python train.py --head_dim=64 --tie_embeddings=true --beta1=0.9
Each number is 500 + 50 x the weight over the matrix's rms, rounded and kept within 0 to 999. Layers, rows and columns count from 0. Numbers have three digits each.

# down: layer 21 MLP down (transposed), 768x192, rms 0.0902, rows 386-452, columns 0-63
# gate: layer 21 MLP gate, 768x192, rms 0.105, rows 387-453, columns 0-63
# up: layer 21 MLP up, 768x192, rms 0.108, rows 387-452, columns 0-63
down386:493498511447524531434507518482439483548508515575495554509529492482581527536463494519472430477522523528520502457591510498418450457533555560486490495583406459543586418514501426487470519507497489
gate387:512550431603554532411501500545512578518530485481548350530390540469484568518519530518581526548519456406448516544468544437533423563517460526477547534491493494533465497477508510449521374498354439
up387:528442499539503507602395471492467451489471457579575520464492541490604477508504544546502504409487513488480478394534507602551564472551432566494474515508548530440545432524539486497418523563513506
down387:446388518561460580462551461403402439499574585544495467449531480449460547509421449466432541416482561555547470475458460490516484535672396520481501499534571404540491433407408432528440517462551463
gate388:508450370457551586577499483512530516429635535445507460614521543516480441536514463448510591516488531527535637537472538535544502462495499566482497539527538464513441518588418539483411443553452511
up388:438446537571439451581394499507506495477499473464550491472510515563498457545505393406557513321546434571561443562451566578462411455570565528484427462450497466496584481537555451543547473503433564
down388:550447506537512442539487619549430503581570594530486489557491533395463592504594485523524517512476483548523526505461457421464519427493501501584512563539518664514485571504525521474536499470539513
gate389:480525493535506541526563525436607554450569535455504437436629550602581511453547491491477501454585507490532491538462542464496440427526517440390490498460520512503502538456417491549519479526534576
up389:450546558533602576591493503548590528485524410512519507439600431488479425530468471562464532450512585536447477522514558436512543546455593533461495505503443510521542454565438459467542533452467559
down389:480533464536442456482519425539408458542450494447514481541396494435494525448426579488486545650470444568481544473540511594482509533475455551530464520581538332493416441535448575431486553524441465
gate390:490453461523493518494496587503468535534513458449533503460472420532522555570521507462532454495541525433511536502540498505462479545501514496510492597390556522505423485554456452485574381557387532
up390:563551498532445534519462483548511516465585388546465534502505595433476495553565421515452486507424536576427488532406532480615486456577465451474545437613455531542547405470489485424513517546508536
down390:451496540444596481504483550529464486653522561540485444472485492522497609597505442470490436485489481521501566491483566425440493438450543613428479518503563476494505545585489524552471474471501492
gate391:598389528443448501477520516413482499505595544449491428568512358442532567501581489531444558489524515469547408544491493550491480523533381493488470494488506524492550516531450602455567466561479511
up391:459574594518407474534493455503544504491613445538443422441448481438463516588587500590563516457560513470492562497543409588466400487518402522598525548481520468600578455404390528410556505490510549
down391:517517527494525478488504441483541478549559559498421561515578456526458421586510436517492564525517460486510548467497512484455480555514428466573514473520549631458548534505542452537552602567491481
gate392:537504591571482455491536505496517546473528493533429496481428447562438521528577502435460453558499586485531478562503446526407555552503547552473422513528522434486481490445485516399522501547422478
up392:535488454477609472546456549520449580487340481471467478399463525456456508560462495539487532646499489537512468511528497490426569437497532483542502486526496542582526508467466513489453609519446458
down392:537545498536492530453505482519483580539462472430593480445501537516446487438510603437524449502585506529510557514515460493536495503439574441535443533495497563504507473516509543410470480540637493
gate393:435577457511482536570506492513431490618416494516498519562543419432453542480503531503512555444447520544509485441541562512444489480319375481525621379472509456550405463496508511549432454577495474
up393:500442495529498507470471483510548461479432479442416500494432477499574494440474448545580478494523436385517506422551500523481514536506550507485567505502488531554594582518533434499499590545570518
down393:479541446447495486530496487513499518506542510531472516512578474451495568515583479545457490472472525559516538525430436533506427405480500522516541480435491370568429490525512509536497526477463491
gate394:513454459385453514516501478536491627477545535520520488571515533483486500551450388515520495446553460416465480521461510423516586538567526467591488475457560440524414551482502517422458405600478476
up394:454538479575579546461472517589465448499513581538585411550562566456508566485407480435525469495552455508425523523491514425452490586443441485432497374445491476459470446598564543495381473498462486
down394:455474495478555560483538435423550489517538610505478549599445553452567434462517497511504420613566594503458559569502560560538555482496456451431508431512505449524516487488467421458528533432445521
gate395:451580507474565396541503485548507409478489415468386536496490527618526510475407453517557528535508502490546477519491591542587554532456479513577504479422501546489469591508503438502526455457460515
up395:462559511505552483424444475477516555496479401472443520564588507566501575454399395488516484549522491429562533487465505500557473513455511513545471583434521489421541522592509464430492412568426515
down395:559490630457495523509417510433550475524565529488538540499452514554560564496479454469468446553466522517476535487603462533531539393461477418560477511505509575518416463516546510486504436474576485
gate396:586495486515518504502476551487448435539459453471461482531448489523338468528535538501522531415549530532492589483415504542435444449480439437499538514620623413514439507564464524473493571501478477
up396:531428500487496439518500480472489566461492484431493443563561415550432478439493559557548483424441458434496449579430496585444482474547503498428475386461462471469496467562479514582599541526478483
down396:385506490550575507520512507520497385458565480517541424572579517501495534469500483470374476458442499583460517567527512579543539468475372497510507491535433525516600531526412455434507373589434515
gate397:547500524485430590546532504465443517435485467528522482523571512486568589504491495539479519489489427507535523512408530536519511515493498543476422459517558541465473496428453529512488524547472518
up397:500452537579552417454541567436568513503516493544474498542461435431418538447469520448507529443474499542542550486475520572505581533429384490512477458537505543544584480423523498553500451504522522
down397:508510496499565551461499494549520509602539482470518541492529516532433522426450530524442538481486559588460460464498446511577500510428521527502491473478541635458467521425472496584529499567483472
gate398:485490533524461447522537491498461616504581411445442430472529482490599549545456447464440484550459471480415449456418548420552488503550463515551439453468557474443522494467648629504410490534515468
up398:521514501531453542508489456458468482469563582407460547511543529417510527495415521493406545521479577468526503550458532514411577455477521481530525485505550508576504473514518556559538489449508395
down398:509521535533535461457572505501508489467379489477534511610404473489524515502524430437583376515515441426502436495545504475557431483480475517420490495531495478473521565464505493418552502513443513
gate399:471510467583484457508542422461528412486512523533546533528528478536505415528446551464517591478472473436415469459413520503532453438507473576487485506546512485545571519567494466512445463512520540
up399:522466480529566445412495546506534401398593438476568421563494448557520583569571450447410544537480596569476425504468508371505470560474499555436547439478540485492566477589512515452567489437497496
down399:471517481412516463456621485515489558544476508532479458458454396487447414477497461459497480382517426455490511437601442578529450520498531524554526541476506557517567548487509416425508470489488527
gate400:502521475492399397590490549505559457466474563526527508452416490441419554530481485426540569481540514422448526502501501555561523460380507557536550524564458518515572474472546510475520542601469578
up400:413411460544447453582439487404551474552472453517571470429540519568539475529455425412470555491576508570567532517572489462485553494427536496494462540559489507504520526571508487598462505469485459
down400:552506473484514501585446541519431457474541506499508427459419504505483544541509437432499529477504574525509382409500538530507562491484479404469493528528518337515536474549536597469471417500511567
gate401:441533463458467548539473464422565567564450417494547467530443514516429447568502524441565530430478488521507493563492563569535603524536515618491465522475474473467456481394477460511510373473550510
up401:481551487432454483504488494553577483533411574621498552379513511519472555450496531483453459582512545486510596448579438524478488475526542525512496441452544488476443479456492518566522491561518476
down401:478518507618512475593561503492493364453471387390515525438500453491464475415501518476484500470453517502461529490525539499494401490464574495460535427431551463469429493532435483499482463470475511
gate402:586527452527421441561484637507486484504516543432510561461507418564484631512490520547544593524594551466475515451479626460505533571532372389538541412569511437508489551550467422549441401535345387
up402:542397549484381468598524545548524497457472510627437556458496404451544619470593502588540532435502533507546495526491537465523415599586543368490511476584600451539487479563428504542454543443492568
down402:550445626495469581575463526525593539518477441575484600608503416594473545475493538530455480541590490467537597546457425440534481512615483472612477525494512446434468476509429477414448475576537485
gate403:591472515448438492449474490529500519506495435556550474461474518521500462586478495581476571501564574523466533432491519501503569547495588592503583520581490489446495497467421615526482459511406509
up403:558433544522524462477507550511450518454589493438543479484477461460487510516483592516544486556526535545416543494568355551516498439574488422448493518485381567490518468530541476467468447538432501
down403:425468486521604422536492457484532472562445571545609509534546497572500502532486432526467495410489466483544476539523529577422510523615534451527475449409566476598463496561452522506526445461565550
gate404:574464602479509430484476428502511537451491556505532485517501444500385566613581581407521504481647488521478614480449532495466511453408468513460556397572496433568478519495442466494464516436417376
up404:529549563496436544499553438506548427527581499502577543483472462476563441514461544558497469399491556502456466394512512491516421576575460518367555414523508535490355493550538460520470431466531428
down404:574475507405503445472420562424503515491561401454493576477418542528473497498590559506489519477655471475490492505494506497473556520525578420477505415468489408533529465460459551563510532442480419
gate405:490464395576491439564451556461468596505516505540512530552554441464431507576500488596459586472466578479497515482492479524455510595531464460448454543492528455551512486478438529534478485538524566
up405:464549531504554509450606591606555413451366541437498476450534471460525480592553562385460461535517566571558625479452447508448461457447471511573482547503464452528535543465492493533475544475548488
down405:514491371550457522486499383599473450471495470583501506491538533497522534486470439445471458419425486531580397517524535484481461459501491538544535488464450469513577509498520410464436516552493506
gate406:576459491551477556499473431568539479512526605527431392517492521621489540502516516512592582560511659452453527476548495554421493453486551518512493470501495481503482516542491510501493458616528394
up406:503554445532426548425497504472534544400431499467483502495556519505450559481566407569416456508462440531491430486528469476461479509517444531509430563434397529634497504487564524470485426456418485
down406:478451540540515450461456465565552491471472485437619479581576532458463503546496492481508438514557488501561492458494516541451436593525589417545573502530540362467477499489499502464452445471524430
gate407:533509541496442509471512451475551480438624485444557497471617524504535512504468393521507478533561511504405624472437487449523546581485558494405496490519470439346478526523532550489500493538598535
up407:486488517474556513473554543574413480428548561466451499509456469489503531573405429510463461381541448476465584469450526526423529571575500466505487558445504487606565437518443499547507446565423570
down407:482499486413533581544572441566463390467556454496443451460572489589511531541478529574471483558472524524492477506567535478536498526428597400495560506480533564469601522453567388492510445548473469
gate408:414453497512523518496497464512479394522604439460581450545451543484495530425491472480479492591556511540545474442518536499403610489446432458573584503492497487519494569601419569501505530548493512
up408:465418578512505489543520440568514358601528494475494394522547539459469482535410473552486599503462513447459551507456399456471416496450493546517506413467465516510503457469465543547513454497524558
down408:466472504423559553563508585486423562483468458493450564555505528440525552449530538504498481578494587419560422539510535447502471502464537492502487531546498450375495492517493416472513594438440441
gate409:421525451532483526605487502555520452531658509562479421519516476542558497526499511628520555531453517507495479496448500495497594477514420528487492388541551440390413575435504453549595488459462455
up409:505540649483512581502462471532444535512444543544542492487469482546521572527488459519434413501519462544462471417495549425455556428513444474523438499424501358431475532459523689494448578488476474
down409:466506528487559577524477552525474536514520441479470534488580482522473519469476672557441439438602541479490450469448385546514539598474506506482495522542498468420471428447463415505493422537530476
gate410:491535417501475481408487578424518507375598453498469445490542429442523505546527429528443467360515506437452561480489545564486516524567459434419387413542486491536551565486552543483542536592477535
up410:490495436486528581488481495512521450456576493581416519515483479473502441591536636547602505459546500491502458565574386463478425521524449511413599420549491522489496488534508561483614537399515564
down410:448508513604535371496439507543508536522520437427514590485524429531422492402468552455523631518526472526485440478540471501465494408380485557494546488498432442506511569457571437483431384518557442
gate411:489574515445567479535544472546502492481547487580503542530454554466430487479489429512529490554578498505455423483494553470515531496528546423509536483456499495413464477424462460529538564487517531
up411:543499517540450524437588448455479448534496480489455441541444513452451535465470508477527440465568582489544489440526493527403572470597564551541464469423530423480531474444569515533538424488524499
down411:520531490527565531420461502492575501449477495474509516531501512443492573540537523530418531492467486546595509450472509475552575483469513489423537501629563479493572528511480452478479554510513502
gate412:542521598656489475486505536542481456542532494545555485552500422483505459600432439494546489425515532523562481503449555540538537555495503524356485535582538482447437531554460537377405471573525537
up412:540478454471463437387483603375436479502544491528522531466500508552466538477517520532521469629545548485465503423567483545573498582527462465519504577509458503451616597471543525576538464521490408
down412:455472599450481458418549476426424484498463401478501416492517458483565509591483505531485500532478475443441516540525584484520563599527546453424468473494497510417487611592594422482481393588526547
gate413:485547511427463476510633430421572562499494457428511497500428507497542428528507451619444541478527473537525558427468501513459452503531501514550428433504441460476536517492515542422502453543555519
up413:482457422501481530569567538581489454540421583506433519474580590502453504394526535534476445469515502404415587492535454456498608549516434509516522467434537536489429568440563547537510367470481502
down413:466551489514400470487464522568411545469560421492443573517530495434553471445469526604535505438495495501517434429596508457461490465432479481448475452608479594481490493529449520436558555483534552
gate414:477551484436495468558538464490451598571445442497506435486402468469433526458422537604567457471503519470513544423526576464444572539508494505547474418470432463447568534420470489420430439513416522
up414:542555564572562475524604599452502477516544534534380454474515571548560504617459565505433491410385479435527472525472440507540454582493522461503485481448454448458484482526543577455486533503515521
down414:516530585554509464398561423522481561558517436568561457527527468481428517537510518491535521522504456443503454465473441539427553540592539434580461473488505481495547522458539535453561417521454547
gate415:464633382534414457468473488475508466391552513496503506413482537492478551459435454549509544512470460510568533498359556554554461562473388501580458537479479464483450512542528489514553398571401501
up415:479628542525499431451573483595445504425468562496478409542574539518558406548489436467512563434439551541545497537511555564500530534551552502537554446562504477482436500561487567497550572566538461
down415:369531500433478511434561519576509553533458500510476474490490465489511402471487484399536561455511443461544478528489542518451476447550462432487565425550517478462537527550457431529538459532474401
gate416:523512403574471547372568568532441534397546502468476448611451446494492510416616497461506550429546503589495501487554537472531478548588513481444429490447417472502480509461445495453507458545450526
up416:498503532480462468511411561524560479454468594541427457508470541495456523558445498484546542477454574568492498603484519521565480478523536521450521567525471495499538504628464509585406459506568517
down416:470498537438450476496585487617435486465446535481571456510529429517487512462488485509476508427465429452505451399505483576469524567489499537474560553492463451534521418429546449546534411461474529
gate417:512449577452485452568606490463495478510644470475523466447591499574510460472543529576503606506527544473462349510481497459469426474493538531469492514402427461476525466528547476452549536512529544
up417:464512507437477497490475580601524466463531426510510483506497469462546410489522469548398501517597505591511448389542451458494599469487478486490495511530453452509541461471576624538459484545445574
down417:475539509562477535486565398390494451572421600513565440483489487502527570498444503428530544523484553429492432440446525467558449554491491439503502486419516515484489503516468455516548489556545451
gate418:412454450529539478437542388527497593453493454455547517431458519542559516335468433596524526513553524431418512506492510496380438552544572529479467575442544472446477492524483493544466405612472545
up418:497537537437597460470541542480550572506458416493496481648551483515411472463572507560622498380541571601417457491481446468416565538527545461430504512470499441563427485518541501534502485531588446
down418:588620470528509521594495494521554480453509523463448549464528556434452449406509463502538460504390494473418544682483611465557492442482493539556547471428553548501534442400544434506519538538512543
gate419:513538501515592422501576475469514507507502504610562506479557532471513531497523348495542510469583412467526500494564569512473477448498495486492521521495517474436470463558519530431591461505498426
up419:422532494509490536481412517485435532502434559500489598564372507426560384422493489516492503494582435536450542436559503429527373513528482496521569506525478453444507416482515523507415503501512471
down419:516556417484561397512469495505441515487436444557589531492477537414531624456477527570511516526498575429520537463535499550460596538433545444454491502520524400524533549419544509492447474466461514
gate420:541579486515455527428482399574559490470476487481469473490464550540481482447476460390489602485436423465505538500508567524534547451545452479511521537547523555414501639517414497468473568492458469
up420:499545531522501567518549617449490570541571572577441448512406524502496531479527503503516523479525464504499544479473502570563500480512493557510443434494489444410380464513485578537481544452542514
down420:544548440416493494514498396464524628488433457483529525505513495525477515533460456577496469514581492512480478488401515562628480448410498443586515515466564607472551496493493524481576429528486457
gate421:420534490516442505535516515423522436465506463465599475528428398608457574531517464547452526393514558420476436552564463440540414611490530488481568483483543499523536484465460565478497517450465452
up421:537475536391494553436490544491391549498453493538456506545425530586494442506572563485602490434525518458491557517522547566504510530441459471408503525462474536618460497501572515387519499596467489
down421:493500499503619476510400481416469562494446550478498438513568510412524491493510547528524509483581467607527539506473575520548399480433527608488476538514496464387472584559571494468460465608543486
gate422:534536465541485540517506510425557466622506490593487554519558441536472464514471471519524499431541505481545486530536533513496470549402454500508610431400494450506529445444446493505450456437454508
up422:463512479545450535558523530570575553509510444501390510541529479527464521555520522478473476467543569541429450516505500556471483570512528537531533489411494505505494496529554482492442555521471608
down422:481438420508540439442438438521535447518539411506520561453503582482581485456516506449440533392531516444536488515552495463508485453514581484547587585472473466572431378513473531562519474428520473
gate423:483468473535426475532573540456529567475495509476454349468512494542498376546558464406491517504502459406477546615419522535488507497517583511484459432536495434556474567495440515468534486419442517
up423:490535507514594462424512556579510450518435464443514480500512540448510529585552492532481420445479492619435562505388469402426460554544487516477462570549436417524450481477548574595437531512557503
down423:465546484549514479449533599570533420499581440515524481445587409502501526531592536513477574541536496534461466477589451489477554538453517516528488465550565380484564483515548453512583420541422411
gate424:462470463497516513533521621445398497502463555412519386488467552453524421531565485519430502587565479457437439482459528525525480529543457489399560504551482459477465431571594636522514501567453474
up424:524486514476544481471490443471504507566522484558513620514585496542494580528565477472618481554500556463401458407592488476444475500527553449500535472384528496523517475490436413454481461433504467
down424:549505478531481501530458526502494425494522484486532535486502551527533483501455589518581472489568447425485515444532473525415483477471571500531504475518459597478448531522536438440520467386460442
gate425:527561515475473453576497554456509621509468509459499477503608521573571534470504531473553544558511564451379566495439477501523495526597547482435487477482438474517457486506544467547485419564470527
up425:323528515514522565530450519515557513480474516615559549501501503436458477425407449488459449485428503469557546472489487506468547477522459525597537519547518487440531477484455504453420458490483512
down425:531504465563507462447508547502532485477461497464523496524463495518498529554555486498489512561529468510488522484460541448412521626501479448479517469550443434463580514495523479566471526467424423
gate426:486567464555524538530444535506475489476479442531638452535503464491523448517509552554471462464553518517477390381525503496542527434456501513468541494513531458525627499469498415493404521547445491
up426:496465476433602505469511558587487429528489519485599477480494428392444495590438463513455535538533598542528455499507582415505572476493536561487518480466572440520609532594620636500460582505478525
down426:420596617461570540396562544415530516587452514519474531585488437506438527543509491471467521482471418494417500449549555542477472493454584440573487521554624563541614550497398496563508529469458493
gate427:487467521490470539455483383435477513485482516517545561521466471529536495402503437500501547458583499571462464530505527567485456468612488578510479463461566480396362396508417563547606490592449549
up427:496443413517514559524514420532491525462400506479457473507517500431498510435391413539493542576521570490513504543620503508472543580467529529497460533509507474496531547510462523515432572524510532
down427:453477507509456534525507483536611567524516595444515511554431453456546490443493467477473338464476500428503518497561495523562508497537478468424468479543557450571511514454564492401501501469503396
gate428:541522471465496552476403454405471509549422458504448596463482373546533498546480496589524505403515463480444544546487487565480493451389504494499508521525437489353538534516482496499480525561533498
up428:454614614513476550435472488475570494373618512599570547530438486495523534448547381515471567448491525414500444508562551501499505483574533425484412527575500559451434505449406538404503467465508458
down428:522489501585565511614497572555569458491538562443489481399510555512550461483522468478504564486524516465498485486473444528604479403469429498513484551418505507500496474486537409530555527520504498
gate429:501613462558515498562547528539459554512509455509552478493535439498537452526478457486569505508512555537424563487550408464423393538605526543445560486441445542509443420490494449483563487493352425
up429:524536585508534514444576548514518478563497515609489583591522458533519505528499483564526383580537586587449504491507440529511589486438502536496466462474460456503481495502564387498523511485530482
down429:549491546556497509483458482586591491510527530510440488581502485494515511472514516473462425568422411438499406417530506468499532461446549412596513480546502578513573532515567471541514537522538527
gate430:387469554526453459520440458378453459415536478529488508403543429559465535585525504547484580503436491503551437550450439584487474481540509515499510508402548493448512457425598568440482558599455430
up430:452575536475575458498551442474440486441453513561456503494457565533436466532486507547462611549543458520522433459528501491459457479546597588492499465516448568519522544469520445414555519437552502
down430:522478439568518511537574590584481412406391563545501366498495479510467466463488550495501451428474452448476465568502487568461509565440506495442495507488474452478491483580513505505533415518548534
gate431:529462540520567519455448484499455545509481466394530548584490473557465425529487542471498490416521459403518450447516467532468531461544469536530535552531476492516516598586568414494510444513463470
up431:475451531509550511491531542533465476547586513501511541514575487525502498472478495523467504537493493485563488595552456522547430528431475547466533540589455431466455460472510472586466480407526511
down431:481543448569455550443564486436489452541413449551428589585603502527513620473514501495536509416491467556458552527487555486480588477472520458531452455503511381442424596481528465471569491518539511
gate432:475509486604526549452518462468459483482588503514564470491384499450501457539517476533523518497512628467433475510519528498431465525545582462508548443499571565566422446492497504415454497481526476
up432:508511545435542541518503516436488481500497441526569510589537446482485433448444502615413444464506508400552388416531540524553517560550555548413552506556497453525476562501584490477430403535563522
down432:510508518503581527482522563470441487530488599602513506484388557577499514502521388466563478475584563425487506540491523420484416553520491493509515506540452355491544507506512477507609535447479469
gate433:576572482512526545446544481496584548505542556585482469568461523590470463481498477424454519434541449452552452416580495569425530533448444513510608494486509476533551513450512474525629480476457415
up433:535556472606454555475537522509549580452490539550491462449459528478533509492485491397563519427477531516517491523542417485470555472433471400458497452484434555507487456511460406461532444501519495
down433:364456539467471473462529518536533498495543482514461474459436596521497495446593568548453471583520470511506499484509477493471423560547522538455482535487440444461576519525457513436471543482507529
gate434:478521475500516508507528443569474432620490579511532496458406382565447571504596468558437516495503424518505556442426566453571477493485476544494485473488525457514428502475479486576420567498400469
up434:487467550461499474430446516581466656527422482429437536555453528502496460519479538533474562504442464508510461519509561505537565427651640546525539459521493471473548508506514503435522483611486605
down434:452554515521534514508462464595483500537589477529438509464500415418530555432535517501433411436517447424467493420514511570454453493528453494446516443533513539481471503465517493523408460477426574
gate435:401425491464461596517505481433526434523504431557431600454468492534536502492438435479469505511510483476437498493496547604546545404506478460532489497539540548371384481481471575526551444544543492
up435:468516498441425454526484503555485538497442474607529544599473424476549479498526486573521471468501435464470548534483530510470520462422574457546510457455554488466363467506390522399525461541535468
down435:503550516486593510416548465543457433410534580501550543509588447477496501467506494420445476556483578512449480489485437562543447526483515467479577474475475533526493501570517539563459497456442559
gate436:542496559581503472475495482537539503494479460478517451468485462432519491435540479534506472427499469488507469600449479452487548545496435610564504468438478393438529433448508516523540481495444388
up436:490503529590428456548551521524503478544473449468456535444493441630479434539468485524496556556478540487445506541488530527490548482499459520516514588658491463602558520558455499524515453510545546
down436:547527559499512503573457486546491460454452466520524619423608542516493492540556590361524489527466547462528539563522525481555507549490505424464573441523462441421570468531486550510490391489568489
gate437:548498535517501548565585512511534381492546533551619497607466531465540542411386469458500502553557502503511477493465494461497406590449495566403490503495472439441473496421487431457504497523497502
up437:482544505433502568502471469443445477488477550595468476530471490519480535654547480441579535581491467573563452467463506369485504532492548562507414504483503537514481380585480537608577546572587563
down437:595472503514469521493530625474506495531497468475476491527495494491480542382461468495467456530444532564454519491509494516445399506441520552467493491520511296475501558481556483441551470435541489
gate438:484620474462459503496606550532527343540486580506571474456454430563447512520428501494445542514538466505522550456468535566616589542554476633504573417492537456506523586465548439513455532507469510
up438:477538484543514552559570536517589471483415572456442464504360511544420479516524466483513494565572577456531500537565427536548429525531503521486547485550498522519561504584504422502494443434547469
down438:476426511359571565502531508498543534471467486579374433508514506512435410477496421578519475541366581427409480552508417472512462531483494387469535537525573539367394419483413505524520511502449447
gate439:503585446573513498425484455433478470419514466551437535484428481519395467504429404464485612466478468519482527596540474589518563448435395454438494465629387435478575438442474529500561456583507501
up439:477543514474375439433584465548480520453488512403613493513503456495384509511415437441448476615568554461446578526452465402575517507456516437559583517466457522418532592484522496570503562485515536
down439:539570440391507543416456450615488495474593503440492447484508484570404484492424498527559507505506518553512474542497494468473466456567483453559570449549496609442609501539566529442602598549580467
gate440:594386487481515546419488560498510503564526419536509464503558440505474478596559505515476457619462537492586520385551501484554465502564509572475529508554472523415541463400554489559535537569497476
up440:430514514474580493429515468401547510480494574430547527488570575582547524421445457464455445448522461579461571469476514496521480528586449446470467524557509460508504456418471461571541588485590537
down440:447485515518475457532555574477442531428497494542482504484430438561457494506515594508535500475448538452555540577371486491579557548510489498498513510518545356509470482531558472520471410554427512
gate441:526458562434443530588556521505449498545470486550566478523537504477447478573528482484479444474418473445543461450517495531405515505532493538520551487455542451503621487460500470474511485487419504
up441:490465408450474443526573432499499548477596478470534487485518439497405462502576456534537501469477440519535520462503533604548392400535486408491455482541519585481487496556463477622472564520557460
down441:469479571508517543535553529484485477474525466592449504413521494454554486487529551421529499551471488452500446504406448431493440548480452508472546510470531462513433488505501465462541483477398394
gate442:547446578558580381530609556567470445420458524475517482461427576576526432547446432457523593543575473542439509494539426459466558477563493541490515583445523438580543480526356493508457480478460481
up442:533530468592414418571466525463438552533459396487604466459509511481431378480444576405556538608465547429424451446534508585413427532563475435454436509511473489510532430501534580387537492508557497
down442:421589567480518458525483584550484572484477523608508398443536438528433485533530550481519530486516527444480444477550467585441503411436451586508502547476478537489544495543548569522563515574527405
gate443:477523510479402651560511506567576429470523434484546451487469437546487490543545496615440478479498391488451495522466515504512371446432403468517547522593537496460467457443530463439606527583549528
up443:525576476471431563519453477462551502537380509569512520470486616540438486555513518496464541558499356454590478511463458497547516572511475408504576449480509546548397482505415474565466564660569511
down443:603483553507637435456494576413464504484511545465531495550541515440560532470439525461457423543540547565464459456476448430424446502480478445433437558417485488477510460458490378444587560527483456
gate444:495516557523439443423499452471447467552513429528489432422525514549482509574471504460509475496496583571558505578537552496407505566529395550472548494478573496480436457529474445569550563542467475
up444:515437546488465580480466488566468514506537556504468446397525487510626499499509476451641465453578546567528583494526511453552390434465487395440398551527604518475565499421530474472483486552456482
down444:475504493415533578557480416503558513472552411474460485522444533469573539411554562491527460521485497439410481471448436503465542477580462522437549496423518450512530548551502466609422489532469517
gate445:485571486501515532586551437401553564403479444537524515561468497472523475445465481589493584485593483506478592523484477507527445428556494472509554461577457540589521567396552495481516502447577528
up445:523573447556533578575514576641521384532495490584371573516485499447566521472444535516467562474437500552489491469533488486495556438507553520578458574504485465608467491502497506419543493403495566
down445:478505532445528623495481432397513485545531513425483606590496496528497483476564503467554384502555548487542399504472460512608465525497404471356534523499544396505493448480473438479486505504517427
gate446:536508429596510506535509521463507504487575484496555437536522466492453444587490484512403521474483562506455559442444590442489456547572491557535394403536563451553450476487491536508496508402526525
up446:569475433575569533494487590526500552477399556492512458445385640483549506557429477463417494416414582424472501484511496490504586500486544529508527541556587421512532485511508454469482467430477467
down446:532484588424459530405418450435498495492480432490494514434511533505434537448497501478513454555469479511490476462531468490474498564454488431542471477574485572445559548493541493564498439569536449
gate447:429464450460568553495558464528487422564455503570497469535462542503520508481466488479579555537557395504491505509458443543447626520425487443481631464528464487529540529426499480498541472591441562
up447:487440552416442519446466416619482539551494606518482478528451540348481508421454496514495480494540430513501535451445473477504448471525491580440571513555419464477445473423550535524439440442428483
down447:545518499502440574554455515443525591420548516497443565419569533611488489477523501533522374529487528516492408560502516442494409475480413402525448462481563437483490552519444489427459561557467495
gate448:462542462532464409469525444489414455515497468591588480470535421552474492468501574533531477493548520401504528531492505567474589479540468575514496480564420489541561509540466437392523482570470497
up448:429485466421454440529489540533520400567504574402471546534505474511515541488503521512558481536472510480520649385414513423574553426494473478509578484539417517496499474439523454462592468494448563
down448:486477481480457496468468555493471417515371523488500437453575629506576462437505511519502422494494515526465482544453495589481485578467500494430479550427509571716570489421530514478515561543453565
gate449:472461435553575438535559409554461454466419433536559481563494501502471464484473602479491553494536495513523410469549522467463503545464472590513456525515529430446537608506519439547510462470457416
up449:443486480522494469510489525527506509442508538454436518512558515510544482454489569469593545467511543546469537575465445487503542375573555519458584504540468378537570485503456484493482480501484525
down449:435509562467503489514552477523568463459526523483492395354486537479426517459532407540539560511445423443488618483457414504535419523497518542379442506493493559496558492551494593507548558499393496
gate450:514454494507487564491461518573496510495479546464464512541410437515448485504585483573485454511528522588520505472522528482490502531438531490506517357487462496589505518499543510622524505517393531
up450:432524525408482426505502514541435462556482465598469468501424508539519492508539488528571465554496490535559521552530489565488548530490484470578571568452513506459502535472472492463379429376521543
down450:477513535498565482512553555515515506443509543435382473563568519566526435436458576490544514497489464535463501471429545548396469476532540492493507475517447407562506525481398459452494507522503462
gate451:494516371488456460517608513414497471465517567538566480488537463550597425524501458567500539454546507498516519494384480488484427521484489441519431459549519452535539507513493531568511395491435519
up451:448489469562447514424559484562384572440437410563472589455473598515514542571498457452545476518465416533467565444492414427541514527615492463563589513542536534544399482468535540496574472556585539
down451:407512541467483369466531523572433491471591521440469578505568516529533508511492436493478512508526403509568389535516575544574577460460471527545420442534450474442571389438420531507517507563499480
gate452:514527445500552504523450451494526405489483449580579503559536513526478606495454471471503564453588583476578558571518531554497517480506535565440550482497461528476473458473512610522483507559556463
up452:447488415495548443489549449503481577499433522500496532460535531488504423549487465570384463526509483434532458518414532576463516502442439449528435457428521465544547583439506462563524448494540467
down452:588571448526457507480479538582481507531490522466499510509515540481494547508490501565512477560512536570517491481500526430540540570495571526541531462477529438547507478469509479479583538539493439
gate453:470429485481501460502500535471444499505492469499591543546544557513447541582496483480491499550528555531433565584470420440512556519627418517602494530401521466497457484381478504463494521570494422